python train.py --n_layer=12 --d_model=128 --n_head=4 --n_kv_head=4 --head_dim=32 --d_mlp=320 --vocab_size=2048 --activation="swiglu" --norm="rmsnorm" --norm_place="pre" --norm_eps=1e-05 --positions="rope" --rope_base=1720.0 --rope_fraction=0.5 --qk_norm=false --attn_scale=0.177 --bias="qkv" --tie_embeddings=false --parallel_block=false --init="normal" --init_std_qkv=0.0442 --init_std_o=0.00901 --init_std_up=0.0442 --init_std_down=0.00901 --optimizer="muon_variant" --lr=0.00771 --beta1=0.93 --weight_decay=0.022 --lr_head=0.00836 --grad_clip=1.0 --warmup_steps=200 --schedule="wsd" --decay_fraction=0.589 --decay_shape="sqrt" --final_lr_fraction=0.0 --batch_tokens=32768 --seq_len=2048 --doc_mask=false --train_tokens=156200000 --steps=4767 --dataset="wikipedia_en"
Each number is 50 + 15 x the weight over its row's rms, rounded and kept within 0 to 99. Layers, rows and columns count from 0. The size before them is the row's rms in percent of the matrix's.

# layer 3 MLP up, 320x128, rms 0.148, rows 200-236, columns 64-127
042:31 53 56 63 21 54 37 64 64 46 42 53 36 50 47 74 39 36 55 25 43 35 37 61 46 54 34 18 50 34 52 28 44 52 28 52 63 51 49 32 69 52 52 54 62 49 64 67 33 44 88 67 79 32 41 55 40 22 74 81 34 64 58 46
106:53 59 62 77 36 66 53 44 57 36 57 67 46 42 64 34 35 30 76 82 47 36 62 42 54 66 62 33 51 64 72 46 58 56 35 32 40 71 42 71 52 69 40 53 77 41 50 97 37 58 53 37 49 46 57 68 51 37 42 32 59 53 46 50
101:29 25 61 41 67 48 29 48 30 43 50 39 34 33 96 74 57 38 29 19 42 37 70 40 58 38 43 70 19 60 49 43 38 56 57 36 29 54 34 54 67 54 51 50 44 42 43 75 27 58 54 53 30 74 39 44 20 72 57 46 35 54 49 57
127:63 33 25 77 75 59 63 13 44 73 76 38 51 53 45 51 59 65 36 49 48 54 42 33 63 76 41 65 12 61 46 48 57 39 52 39 46 33 54 73 57 32 45 52 53 52 41 47 43 67 36 28 34 42 42 66 36 30 72 44 42 37 57 34
085:51 55 30 37 54 54 55 43 52 55 24 54 56 60 47 45 33 50 80 50 49 71 70 46 63 48 38 62 64 36 38 51 56 55 51 40 25 54 58 61 44 53 70 29 48 49 38 21 75 57 38 69 52 73 53 70 43 43 41 27 26 62 20 43
117:41 62 43 52 70 30 32 57 42 57 43 51 35 27 31 86 38 65 57 41 43 34 49 68 45 75 72 40 45 27 68 66 30 43 49 77 61 44 28 71 61 47 41 50 65 62 46 69 65 56 37 22 50 76 37 55 42 49 37 47 59 42 58 60
099:35 42 69 74 32 51 51 29 85 60 45 48 60 45 53 71 62 60 64 35 62 49 51 26 43 39 62 51 51 13 36 34 46 56 52 54 48 47 35 56 28 34 74 72 45 54 51 28 58 50 50 66 48 44 52 61 71 58 20 42 50 51 44 19
106:58 49 53 35 57 25 50 26 66 57 42 78 36 25 31 54 56 52 61 43 62 49 59 55 49 51 35 51 54 66 56 55 39 49 55 27 74 39 71 42 46 46 64 64 37 43 72 57 62 41 38 31 75 51 72 61 52 58 35 43 58 62 55 63
102:55 54 49 59 16 27 36 82 51 63 46 45 57 45 46 46 67 63 40 49 53 65 49 34 23 51 46 84 46 79 50 61 27 63 62 50 58 64 26 72 52 52 22 74 56 60 24 70 54 60 32 41 53 57 47 53 59 42 64 31 71 69 61 49
090:32 64 63 51 50 50 13 31 68 37 57 22 47 43 40 69 37 51 33 36 39 44 47 37 80 50 61 67 42 44 50 44 87 64 56 53 49 53 58 53 48 43 45 55 64 55 71 52 43 51 44 28 33 56 59 58 19 38 34 21 67 20 54 44
068:40 25 49 61 77 27 47 54 66 27 50 25 61 78 41 26 86 33 31 16 69 59 37 55 35 72 71 44 49 68 62 67 81 94 27 71 45 60 52 79 35 39 58 38 35 42 52 44 47 46 50 55 54 48 72 56 76 52 53 42 54 14 30 35
102:34 56 53 42 58 62 50 40 66 54 36 56 68 43 57 67 78 37 45 48 40 64 71 35 54 72 62 50 62 59 54 36 65 58 47 54 37 48 54 47 51 39 53 54 92 64 64 49 40 51 71 53 49 88 63 58 42 51 38 40 88 56 64 37
082:53 55 76 57 32 52 16 40 45 50 65 48 73 40 57 40 50 67 40 38 25 49 42 52 41 77 36 60 37 36 37 81 59 65 67 33 58 30 43 71 60 39 32 53 45 22 69 39 46 75 61 44 36 58 28 57 47 44 41 38 28 32 38 39
083:46 50 62 44 56 42 52 80 43 42 56 49 47 39 42 77 55 86 45 57 58 40 75 64 78 74 49 53 44 42 54 41 62 50 47 58 43 60 56 40 55 63 74 60 39 51 62 78 48 56 83 28 60 29 61 62 32 60 49 64 32 52 64 43
086:49 46 48 52 41 61 51 45 43 57 42 63 36 67 63 19 71 52 43 16 50 55 29 15 67 39 40 43 57 54 57 50 59 48 53 50 45 52 66 56 40 15 52 50 39 42 55 75 52 55 86 75 69 58 53 51 30 29 49 56 57 45 71 86
106:38 44 94 32 47 47 64 44 68 68 53 51 55 41 34 37 40 40 56 54 54 44 38 37 51 52 50 42 48 32 33 36 60 71 59 80 53 36 36 47 42 64 55 51 49 29 56 37 20 53 42 36 76 44 48 34 35 54 11 60 64 22 48 14
083:37 19 73 45 63 56 50 36 38 35 48 60 32 62 57 52 51 63 80 63 43 54 51 51 42 39 75 49 48 74 66 29 42 54 53 61 48 65 58 22 47 57 63 43 56 42 47 61 64 32 33 51 49 42 50 69 75 71 42 67 43 74 36 49
094:45 63 54 44 61 63 82 49 43 24 49 54 47 41 44 34 68 51 47 70 37 30 44 26 47 43 36 48 35 61 38 59 66 52 36 30 25 14 55 43 65 45 44 39 17 24 57 40 57 67 30 71 72 58 37 35 68 46 22 64 37 36 61 51
098:59 39 27 84 56 43 32 53 59 35 53 88 30 67 67 26 52 50 40 64 70 59 64 61 41 56 35 25 51 43 63 43 44 42 63 66 26 50 66 62 55 52 79 54 47 65 60 37 45 51 35 74 65 73 50 45 63 67 32 66 31 60 61 67
099:37 44 58 48 37 54 42 44 33 52 48 52 33 48 29 51 59 28 75 49 58 42 54 61 67 44 65 38 43 37 82 69 91 61 53 37 32 67 30 56 69 30 71 66 52 33 49 67 61 34 28 70 49 44 74 19 43 61 34 78 51 48 40 26
067:46 59 66 53 49 21 59 24 39 54 50 55 36 72 47 57 42 57 43 28 58 42 48 49 62 41 35 74 62 18 26 60 58 54 34 63 42 35 41 43 70 21 50 64 68 37 25 52 56 69 46 56 44 65 63 68 58 52 64 37 45 50 75 54
108:20 73 77 50 43 65 38 38 61 36 71 53 76 49 38 55 55 40 49 63 25 48 74 39 35 28 78 43 44 74 48 45 61 56 45 56 19 54 57 72 65 56 71 35 51 30 70 63 52 45 52 44 21 57 35 39 34 32 52 31 55 85 20 70
109:57 36 56 65 82 28 49 37 28 44 72 37 30 24 81 57 29 31 45 85 76 56 34 38 39 54 37 45 38 44 60 29 69 41 44 56 55 65 29 45 53 49 62 31 65 40 52 57 34 69 24 37 74 36 75 56 32 36 61 29 32 63 71 55
084:53 61 62 28 47 44 51 74 27 72 44 46 53 27 37 58 41 33 38 22 38 39 30 48 51 52 61 52 75 34 35 42 45 48 39 45 48 33 60 75 68 39 64 75 45 67 44 45 61 56 62 39 18 52 53 55 30 47 32 64 59 58 67 43
102:14 55 26 59 58 40 70 80 87 74 68 53 37 66 31 43 42 49 66 65 43 51 46 58 40 57 37 66 25 49 58 36 50 42 48 70 28 82 39 47 42 78 41 61 42 56 39 38 35 61 37 69 52 42 55 13 35 54 72 37 22 23 52 53
084:38 40 77 58 49 59 63 48 48 49 64 58 64 43 28 22 29 45 67 27 30 78 62 44 76 49 35 11 56 62 65 56 71 51 29 52 60 29 60 16 62 46 44 65 52 51 43 49 43 47 67 42 63 39 35 61 52 38 79 39 73 78 55 64
110:88 77 64 70 39 41 55 55 42 53 42 44 37 62 65 56 42 46 57 53 64 66 46 49 56 40 91 46 39 47 21 43 32 16 20 24 48 41 44 50 53 88 41 54 55 34 50 37 19 59 48 52 53 57 68 59 50 57 44 43 37 13 30 72
118:42 43 60 33 68 48 53 66 51 87 28 54 53 42 57 72 66 40 20 45 20 55 45 41 44 46 45 56 55 57 24 18 53 41 54 60 28 42 69 76 44 69 76 40 70 58 56 63 46 69 32 41 37 41 37 82 41 32 56 58 52 56 29 37
111:65 31 66 49 63 35 25 58 52 26 57 42 55 83 44 59 79 49 60 65 33 51 58 45 58 41 46 16 39 40 25 71 49 25 50 33 53 45 69 38 43 66 74 64 29 54 54 69 39 43 26 49 38 51 57 53 76 63 54 56 58 53 41 47
093:45 32 59 56 36 51 51 41 47 36 65 51 62 52 39 61 62 50 71 53 24 34 52 67 44 60 68 46 49 63 49 33 36 46 62 53 31 08 58 54 34 43 38 34 53 71 35 69 66 34 46 62 59 58 30 52 42 58 22 58 65 30 35 48
124:20 69 40 51 35 41 17 66 41 76 53 14 61 37 42 37 56 47 51 49 68 66 56 62 21 24 37 39 38 31 48 44 52 37 40 37 64 63 59 65 53 66 55 32 51 63 37 56 55 42 47 69 79 43 69 48 30 66 41 41 74 34 60 42
090:42 70 57 48 74 42 17 20 69 38 66 72 38 40 28 40 49 25 68 71 24 55 31 50 56 56 60 76 42 44 39 51 60 52 56 45 57 62 58 62 53 50 78 41 58 86 47 51 27 49 20 41 54 41 27 68 72 53 46 46 58 65 62 42
104:61 41 11 54 56 51 79 58 86 62 44 50 62 55 52 39 54 57 61 53 48 60 22 44 54 56 52 58 74 79 38 58 36 35 53 68 23 60 15 55 45 65 42 39 54 48 38 31 39 55 55 47 49 72 37 80 60 50 61 57 37 29 75 84
088:42 65 49 60 75 33 62 39 51 56 63 38 62 54 45 44 46 57 65 52 37 55 70 48 29 54 59 26 31 72 40 41 65 78 38 49 44 55 69 36 56 51 11 70 45 68 88 50 48 47 52 56 46 43 73 73 67 42 42 34 36 54 68 33
110:26 37 42 39 53 19 57 48 57 87 41 66 47 43 43 38 46 78 70 40 80 48 70 36 71 37 65 46 53 57 59 49 55 63 50 25 32 59 55 37 30 62 28 37 36 53 32 58 43 36 52 20 71 30 50 29 54 81 54 37 45 55 66 40
092:87 55 31 73 36 42 38 54 63 16 25 68 82 45 86 52 52 57 58 54 35 49 33 73 40 64 55 87 22 52 53 60 59 44 65 43 32 55 48 72 80 23 43 56 62 65 45 47 50 56 61 76 53 38 37 72 49 62 56 35 64 38 43 57
086:59 32 65 33 37 45 37 37 55 53 79 41 41 74 61 43 79 63 59 52 62 29 84 73 30 30 65 89 24 54 69 37 50 30 68 51 57 63 66 52 34 64 55 35 71 44 77 77 51 77 57 62 38 32 53 28 51 49 33 48 53 75 50 66
# layer 3 MLP down (transposed), 320x128, rms 0.0853, rows 200-235, columns 64-127
036:25 31 44 49 39 53 49 60 32 60 51 58 78 53 46 65 72 53 43 45 50 37 38 72 67 57 56 59 52 20 65 33 16 68 82 41 60 38 56 38 48 76 57 59 37 47 54 77 46 42 25 14 59 44 49 52 44 66 65 72 22 34 66 57
106:63 35 55 84 53 34 32 68 58 15 26 66 52 63 53 43 38 37 59 56 45 51 83 27 72 67 44 21 38 47 45 46 56 60 47 32 54 61 38 44 44 58 52 43 71 48 89 51 27 88 48 42 67 45 48 53 75 55 38 13 57 54 52 41
094:23 56 37 45 50 32 70 54 75 75 65 79 81 40 53 54 54 35 40 76 57 75 32 35 51 41 70 45 29 36 59 56 51 34 59 41 81 61 68 51 60 29 38 68 32 57 59 71 48 53 57 48 64 57 59 51 53 74 75 77 73 73 64 37
123:43 65 54 73 62 70 73 16 42 52 55 34 40 42 65 23 51 59 53 47 79 70 52 46 34 45 39 59 76 53 52 64 43 32 69 48 42 59 55 40 25 40 39 65 40 14 16 52 46 33 46 22 64 51 32 48 55 66 36 43 56 34 57 51
079:53 79 24 64 32 59 47 56 55 43 49 47 38 67 68 65 39 27 45 25 62 64 34 49 37 33 38 59 46 49 20 55 45 20 60 54 58 51 51 40 37 31 46 15 48 61 72 42 44 47 75 67 40 67 46 42 12 42 54 57 54 57 62 20
127:31 53 41 35 30 47 58 63 46 42 53 72 10 50 41 65 39 44 41 52 55 62 50 69 12 46 44 34 60 40 43 35 26 38 54 51 42 28 30 77 31 42 31 62 59 57 64 51 43 48 55 23 46 60 59 61 62 50 24 55 43 73 46 57
103:67 74 66 66 54 50 30 60 66 53 66 35 50 46 50 66 52 84 55 41 44 46 61 32 50 35 25 54 79 32 37 56 47 39 62 47 53 65 28 52 42 33 55 71 34 38 53 33 41 46 20 46 38 07 44 54 57 36 28 68 32 43 55 54
131:58 28 56 57 67 40 51 38 42 47 58 66 55 33 23 54 54 67 64 49 58 40 53 53 75 55 52 49 42 31 42 63 42 51 61 44 80 49 67 69 38 53 68 78 53 44 85 43 90 46 23 30 68 43 66 46 46 77 45 48 50 65 45 56
097:58 21 80 31 43 41 38 53 50 46 43 61 55 34 80 67 46 61 51 29 70 51 56 26 55 31 40 48 28 47 33 41 44 47 47 57 25 65 45 48 44 22 64 21 47 45 78 50 50 68 43 62 47 51 46 37 65 53 49 36 55 25 36 53
086:59 30 65 26 52 27 56 39 62 23 75 51 41 47 37 55 00 26 61 62 30 29 63 67 78 45 32 30 85 58 92 43 64 57 48 21 49 37 34 34 53 90 42 57 50 50 45 51 53 40 78 52 62 56 31 65 45 45 45 70 47 52 54 58
063:45 39 09 75 70 47 62 37 27 54 58 27 53 77 81 45 40 52 46 70 52 27 70 76 63 61 55 46 56 49 25 34 50 53 30 63 38 53 47 68 45 54 28 50 48 30 34 39 56 36 61 42 38 65 48 50 38 62 26 33 53 55 45 62
105:76 62 65 08 68 64 58 58 53 42 66 45 62 52 55 51 50 56 63 56 60 58 76 37 45 62 72 47 56 63 50 64 44 59 60 64 35 47 47 15 48 39 72 63 79 61 51 50 22 36 58 62 72 53 57 20 43 17 50 47 60 53 61 58
092:52 87 35 51 48 28 35 47 71 67 52 49 46 73 44 32 99 34 26 73 44 38 68 75 80 46 76 52 48 35 61 44 46 47 64 47 55 59 68 33 60 20 51 47 74 69 60 36 64 43 39 40 55 64 30 57 64 31 70 39 57 48 48 50
077:46 58 53 54 75 64 31 55 64 59 31 57 29 84 73 49 20 67 36 54 72 73 74 57 46 58 70 25 22 48 35 59 39 47 16 39 39 54 38 53 56 47 48 44 61 45 22 71 66 43 36 65 46 37 49 31 39 47 38 88 50 74 49 52
110:56 24 59 39 60 66 54 60 85 59 49 71 58 53 56 53 67 37 72 71 43 59 17 56 49 35 35 41 48 49 41 37 43 59 54 38 65 57 41 55 55 24 25 85 49 43 54 50 60 54 37 60 73 59 46 51 41 48 49 62 33 62 73 67
106:37 65 59 28 41 53 49 67 63 53 23 30 39 62 43 49 44 37 44 91 54 59 01 42 39 60 50 34 30 63 47 56 66 55 45 61 79 66 37 61 24 51 39 63 49 32 30 45 59 53 47 43 50 59 62 64 28 73 25 55 40 46 75 02
086:50 53 62 38 54 62 44 58 40 45 55 35 35 52 46 62 22 34 65 48 28 41 64 70 63 38 78 58 80 50 70 50 40 57 39 40 55 37 49 38 11 30 72 66 52 45 38 36 39 48 51 31 42 72 51 77 81 49 34 52 56 21 33 76
086:41 72 54 50 33 71 44 39 61 48 59 46 79 46 65 16 31 46 31 35 63 30 50 41 49 63 56 56 26 65 27 37 30 55 45 52 75 33 51 63 53 64 64 24 26 28 29 38 84 39 23 80 64 84 63 56 42 75 41 56 50 44 50 31
105:50 55 46 73 72 30 68 42 67 37 34 77 31 38 65 29 24 48 48 34 71 28 52 31 29 38 56 63 28 31 38 42 38 63 45 60 10 54 32 58 45 37 85 52 36 45 48 67 43 32 55 66 56 58 40 66 37 47 57 56 45 70 33 39
101:36 59 62 32 58 59 58 42 45 60 55 26 78 22 47 44 48 15 53 17 54 45 47 54 62 41 56 46 48 53 54 77 61 49 37 72 68 46 45 41 46 59 42 53 70 35 49 63 52 23 51 62 59 64 52 32 62 82 70 60 52 56 53 47
062:64 77 39 47 41 48 50 40 59 45 55 57 47 49 70 47 14 51 68 85 60 22 54 51 55 42 56 32 43 33 48 50 64 84 59 32 35 44 29 66 44 49 81 32 41 63 45 20 68 47 54 61 76 43 81 49 47 52 37 93 63 63 70 49
117:68 60 86 51 33 47 43 57 50 64 69 55 50 55 73 40 39 63 56 38 55 54 36 45 16 56 58 54 54 27 48 56 44 48 59 69 49 45 54 55 65 43 64 38 71 45 94 56 49 44 32 57 43 48 64 43 53 64 70 62 16 71 38 48
130:57 33 38 46 90 57 50 31 62 33 64 47 51 42 48 39 54 42 35 76 51 58 41 57 56 34 51 39 06 49 42 45 69 27 23 57 32 57 16 48 44 49 61 45 46 63 74 35 47 80 58 51 53 80 91 48 54 26 76 65 48 56 50 40
071:51 77 38 60 64 36 70 40 54 42 40 37 52 44 51 28 70 82 44 66 68 26 51 42 42 44 47 33 41 57 54 49 56 59 87 48 75 39 23 46 62 37 62 32 50 54 57 52 08 48 54 60 47 25 49 60 38 39 45 61 76 37 28 78
094:47 42 42 48 57 50 37 55 49 64 62 60 45 46 64 41 66 26 44 57 38 37 44 56 53 45 52 35 48 64 43 52 42 99 43 49 34 58 47 42 67 67 86 43 46 43 66 53 38 42 29 76 48 69 55 48 29 49 53 21 54 22 62 43
085:63 40 24 56 42 43 75 82 41 54 59 54 29 40 59 43 47 50 62 23 23 17 41 49 50 41 49 67 40 73 46 56 43 59 54 43 36 63 49 44 44 68 34 81 52 53 67 63 63 06 73 56 45 49 67 62 64 47 32 52 70 54 28 70
112:68 38 54 69 55 63 44 56 53 54 34 52 50 81 35 57 61 37 71 52 60 75 65 41 44 36 46 62 39 62 54 61 43 56 29 39 25 63 45 66 60 48 28 54 62 61 58 71 50 64 44 62 54 54 35 55 45 68 52 18 63 56 45 41
126:53 21 36 73 29 47 49 35 53 77 39 67 41 39 69 44 70 39 60 61 44 44 57 54 56 50 59 40 38 49 46 13 58 39 81 42 55 46 39 27 29 43 72 53 56 60 37 54 57 54 37 56 52 48 55 47 56 40 73 45 54 35 47 24
114:55 32 35 48 50 37 37 50 67 60 27 15 42 78 41 57 52 43 54 69 17 55 68 55 78 53 22 44 41 42 38 71 43 39 58 52 59 69 51 56 55 60 64 28 29 43 71 64 16 38 55 55 57 74 32 41 63 62 74 48 41 54 24 40
088:64 48 53 19 47 56 69 30 57 80 67 63 45 45 70 43 56 52 17 62 73 12 60 63 47 31 45 57 42 71 26 62 54 39 36 57 51 19 73 37 77 56 49 71 66 71 59 40 04 31 53 76 62 21 39 50 48 64 44 65 54 63 74 70
118:38 46 39 58 45 43 62 55 36 37 32 27 30 37 59 42 69 50 11 49 68 38 50 52 02 61 53 37 29 62 50 43 58 22 21 60 61 40 52 45 43 71 45 48 24 55 06 62 40 72 44 46 54 24 65 45 54 50 79 46 60 46 49 58
090:52 48 56 62 41 31 51 43 39 40 48 78 46 39 35 58 74 65 23 37 76 71 57 34 55 58 62 63 41 67 51 83 39 82 52 54 77 44 47 45 41 52 48 69 32 60 51 51 35 50 52 44 57 33 50 72 26 30 41 46 54 50 23 75
106:60 68 47 61 47 61 44 75 52 35 69 28 27 54 42 42 34 79 57 55 47 59 38 18 36 63 50 56 49 33 08 16 54 41 56 37 30 63 38 71 37 45 44 43 59 33 63 39 38 55 51 55 82 31 37 36 44 44 14 69 39 52 67 58
087:48 68 60 64 43 45 50 47 43 54 68 75 54 69 36 11 40 35 52 26 44 24 36 49 46 34 53 33 28 38 56 46 53 63 53 65 50 77 55 60 44 41 03 72 43 54 47 51 73 43 46 34 53 43 66 75 50 23 65 64 52 49 55 31
121:70 26 33 64 32 37 31 44 65 66 37 38 33 37 67 42 65 67 37 34 49 58 51 52 60 63 59 34 79 62 87 57 45 60 50 51 62 46 33 55 42 67 39 32 38 54 54 67 52 44 43 30 56 47 78 48 48 47 22 58 18 62 50 61
102:34 27 32 40 65 44 40 51 61 53 80 59 61 42 60 40 29 34 24 50 46 18 47 42 60 54 56 69 28 46 51 68 69 61 66 71 51 66 57 55 49 53 51 60 45 77 00 68 39 45 69 31 43 64 54 50 59 75 54 59 42 23 49 50
# layer 3 MLP gate, 320x128, rms 0.152, rows 201-236, columns 64-127
112:51 37 57 38 52 52 66 42 15 66 50 55 56 75 48 55 59 81 46 48 53 50 27 26 60 54 48 46 49 74 52 51 76 53 56 57 54 82 55 78 32 36 35 44 35 78 44 42 90 85 31 51 64 54 43 31 45 52 41 72 58 36 45 46
106:50 14 40 42 69 60 33 62 37 21 25 37 47 58 66 72 66 23 41 35 45 52 68 53 59 64 41 45 30 61 56 50 46 52 40 46 18 39 46 72 27 47 55 52 64 64 23 45 48 39 47 41 25 73 41 34 52 32 50 50 46 41 47 51
116:67 51 40 50 79 16 58 34 49 52 36 52 51 45 64 17 21 33 53 44 59 47 36 57 47 81 68 55 58 45 50 60 62 35 74 38 76 51 57 68 65 51 41 34 44 40 29 65 47 22 48 00 53 42 49 47 33 32 51 51 65 31 42 39
083:59 71 45 44 45 54 54 46 74 64 33 59 48 52 51 43 55 51 69 36 76 59 65 55 70 37 33 64 36 48 55 38 28 56 53 26 35 54 86 70 21 56 53 49 35 78 47 45 68 76 56 42 51 45 35 32 48 03 48 47 50 41 45 43
120:52 49 53 42 37 38 39 45 30 43 43 44 27 48 46 44 40 72 40 37 09 34 25 62 42 73 57 27 43 15 52 62 37 40 56 47 38 33 40 72 47 33 28 44 39 38 51 47 58 66 50 55 29 55 74 24 38 65 44 41 57 36 55 51
102:34 29 40 40 48 45 47 08 58 18 34 59 45 52 80 53 71 51 38 41 63 42 71 53 68 40 58 66 35 38 57 27 70 73 51 38 51 30 63 76 53 48 53 34 66 59 31 15 56 59 64 53 44 54 40 45 84 59 40 58 52 49 26 21
107:54 41 41 41 51 69 40 63 33 34 38 33 65 73 71 46 57 55 28 56 38 54 35 56 46 46 46 33 53 56 49 32 54 69 58 55 44 52 23 64 34 79 07 16 48 34 36 73 37 38 51 64 23 85 51 32 48 39 49 64 55 57 35 48
105:66 54 53 36 49 33 61 51 54 60 61 57 67 26 91 58 35 67 53 23 62 56 72 39 44 52 42 64 26 58 57 25 28 48 65 69 27 67 61 68 34 36 25 68 29 37 42 69 50 55 43 45 47 41 42 25 50 58 58 45 62 50 51 70
082:50 44 47 68 41 65 62 36 40 52 56 79 33 60 74 55 71 30 63 36 53 51 59 50 49 39 54 39 53 54 40 62 31 38 62 54 38 67 43 48 56 91 49 47 31 35 34 52 52 33 73 71 47 44 51 72 62 58 50 79 67 63 67 51
068:51 69 23 35 63 77 52 52 20 64 43 47 36 28 64 58 57 63 51 77 47 47 49 64 69 45 33 72 73 65 48 32 52 24 29 62 40 53 59 58 42 64 63 44 72 51 79 57 57 31 44 60 59 44 28 53 35 61 54 47 56 65 46 74
106:29 57 44 52 37 35 77 49 65 59 23 39 71 48 35 60 68 52 54 25 51 71 39 28 49 54 59 47 58 61 29 35 41 55 53 57 13 38 60 17 60 50 44 52 65 74 50 34 57 59 75 62 61 97 48 66 48 37 46 42 59 32 67 52
084:49 44 61 86 43 38 48 59 52 63 48 10 52 58 54 50 49 63 43 22 51 31 53 44 54 64 22 48 65 28 56 58 33 78 72 65 65 46 62 61 28 51 51 27 55 35 71 35 62 40 60 51 41 72 44 58 60 42 52 35 52 26 58 46
088:54 57 31 47 46 65 63 39 47 52 46 50 66 65 57 42 50 54 74 29 70 30 38 82 37 42 27 48 50 48 52 65 47 81 60 54 56 63 49 60 55 84 41 73 75 59 43 27 68 39 31 50 32 48 49 76 71 71 90 49 68 73 48 38
094:41 46 42 47 39 75 48 54 66 52 69 54 42 59 47 13 53 27 33 31 56 38 36 18 61 32 16 22 52 56 62 58 71 59 42 49 60 77 72 64 29 30 46 43 45 45 60 58 36 55 84 53 53 69 53 41 32 51 48 66 65 59 73 70
105:68 31 46 78 56 59 63 42 40 42 68 71 46 33 50 49 45 33 42 34 30 57 68 76 58 48 38 47 25 61 51 45 34 45 49 33 27 53 84 38 83 35 59 42 79 60 93 72 42 39 56 25 47 41 53 27 50 46 58 36 67 63 40 58
090:55 82 45 38 37 35 27 62 69 23 44 45 68 35 62 34 49 57 39 36 28 40 56 44 71 63 44 59 65 29 55 62 69 61 51 38 60 36 62 23 71 52 38 38 62 64 51 29 53 39 57 53 63 52 55 18 53 45 51 38 37 58 57 52
086:75 29 38 64 50 23 45 51 72 52 60 32 56 84 55 85 64 50 39 45 55 69 53 63 40 48 45 57 36 56 14 46 01 56 49 32 59 51 59 53 47 58 52 51 76 55 51 64 25 45 49 30 26 44 56 40 50 67 64 33 51 62 54 56
109:61 78 56 40 41 52 43 49 39 64 52 14 58 35 42 55 80 59 67 36 53 51 55 42 40 30 81 54 56 60 22 66 60 67 39 71 65 42 56 46 30 69 37 34 40 36 41 47 67 66 47 26 44 40 53 72 34 50 57 34 33 77 42 19
111:74 29 41 40 66 42 52 67 67 45 70 25 75 36 64 32 24 46 23 37 45 42 37 44 52 49 35 42 49 53 11 45 33 47 42 84 55 57 59 35 15 69 28 37 61 52 48 36 49 55 59 34 62 48 33 90 52 69 42 37 66 56 64 66
063:51 42 27 39 51 50 40 67 37 56 36 28 62 39 46 41 81 58 47 53 69 57 63 44 42 29 38 34 40 87 59 49 32 33 53 44 63 57 48 39 51 83 43 60 24 54 67 78 47 56 29 52 59 39 48 48 58 45 41 49 67 37 60 57
106:51 67 55 73 53 30 62 39 44 51 59 58 81 10 61 57 62 42 40 52 27 58 51 44 58 26 61 77 29 41 73 63 25 52 29 37 38 61 69 73 66 62 54 20 48 32 78 32 42 81 53 37 38 67 29 44 52 25 74 54 46 71 42 62
117:59 64 44 25 25 58 45 53 36 51 37 72 69 71 22 40 44 72 53 39 44 42 71 75 68 60 67 45 72 62 38 61 33 61 53 60 38 58 72 62 28 55 48 64 47 58 60 25 69 26 63 70 29 56 25 20 41 70 32 58 35 15 46 60
075:79 31 58 32 66 67 57 71 81 21 43 49 58 55 50 34 50 26 45 48 42 54 46 37 66 35 44 58 54 44 59 51 65 52 53 64 42 34 68 50 68 52 52 49 56 73 66 42 36 46 64 45 41 17 44 56 50 58 24 67 57 40 45 43
104:19 48 58 93 25 38 48 48 59 73 49 43 44 23 38 45 61 41 57 34 53 44 67 41 62 55 50 06 29 89 32 27 47 61 66 49 39 46 80 38 47 52 51 33 56 61 45 57 65 37 49 52 67 48 49 61 42 64 35 71 43 23 35 48
079:57 51 29 30 55 25 43 42 49 63 24 39 46 50 65 67 77 49 32 67 58 47 40 55 19 44 68 88 33 57 44 39 28 45 73 50 54 47 63 74 42 48 59 43 59 41 57 21 49 38 44 37 43 79 77 39 62 58 26 60 35 24 38 40
121:61 38 47 78 58 49 49 38 42 60 42 39 45 62 43 54 48 57 41 58 47 72 17 44 49 36 67 35 69 34 67 33 43 58 12 55 40 50 48 48 51 66 40 41 36 52 63 39 75 47 76 32 19 54 58 33 54 82 83 34 54 26 80 55
120:53 53 64 38 69 51 55 72 32 62 22 53 64 72 45 59 62 38 38 68 35 62 56 53 62 57 33 58 36 43 48 48 61 37 43 58 22 41 74 58 51 63 39 37 49 54 26 66 42 38 49 32 28 45 68 58 61 79 57 47 38 27 63 39
107:36 41 58 49 51 72 69 44 55 60 47 69 41 52 67 52 46 53 57 25 73 31 56 73 50 69 60 73 65 50 67 15 75 42 31 29 48 21 39 79 52 36 42 33 65 69 38 42 62 63 63 59 52 17 81 50 18 77 52 18 60 51 51 54
086:38 39 39 56 33 60 59 62 46 49 51 47 20 30 36 51 16 56 63 85 30 84 55 48 41 55 61 51 47 70 24 68 38 36 45 67 29 84 22 47 22 70 53 69 53 24 30 44 71 34 72 42 62 50 68 47 79 42 45 26 34 45 51 48
127:48 80 49 34 43 58 51 40 26 33 41 74 53 45 60 31 47 78 43 31 44 38 49 61 74 50 42 46 63 46 24 66 41 64 31 57 45 13 42 60 40 61 41 57 31 45 61 75 61 44 70 59 43 49 50 60 40 63 62 57 49 50 56 39
093:52 44 52 39 94 25 54 58 67 28 30 35 36 12 41 38 41 51 74 71 45 42 11 56 33 39 56 49 54 73 44 29 51 45 38 38 53 60 62 34 48 54 38 62 54 45 51 40 56 55 42 86 53 73 47 26 67 48 71 39 45 34 58 54
100:48 63 14 39 66 65 66 26 65 46 41 45 47 63 71 52 67 49 56 44 44 38 48 53 66 58 41 32 63 66 04 46 41 36 60 74 26 70 39 58 42 68 45 29 43 34 41 28 26 56 61 45 47 60 39 73 73 62 48 59 63 60 76 60
087:47 40 71 29 34 35 51 50 28 54 60 42 50 18 55 34 58 69 61 56 68 29 61 59 63 59 38 53 63 50 74 51 32 37 38 51 75 37 66 37 39 23 47 43 34 44 08 52 76 35 55 40 27 39 59 46 46 72 53 55 29 71 44 68
123:55 38 15 46 70 36 45 51 60 88 39 36 17 30 65 45 61 59 73 32 60 62 70 57 91 68 58 57 41 48 71 62 42 46 53 39 56 31 65 43 45 72 38 40 41 72 40 54 59 43 45 27 52 42 52 59 59 30 35 65 48 61 53 26
098:20 56 60 22 49 41 50 38 50 87 52 44 32 56 33 27 53 17 70 42 53 22 61 40 65 70 44 28 50 48 46 59 59 26 26 55 59 73 42 17 04 54 62 52 46 43 45 56 55 55 52 25 59 71 36 63 75 44 42 54 45 55 63 42
085:29 53 51 39 78 35 14 36 57 52 41 61 61 75 54 69 60 64 43 78 32 36 54 39 34 50 69 48 48 36 35 29 45 77 61 25 49 34 74 63 47 51 51 46 83 82 74 14 51 43 20 36 63 60 60 31 47 74 31 53 75 41 43 46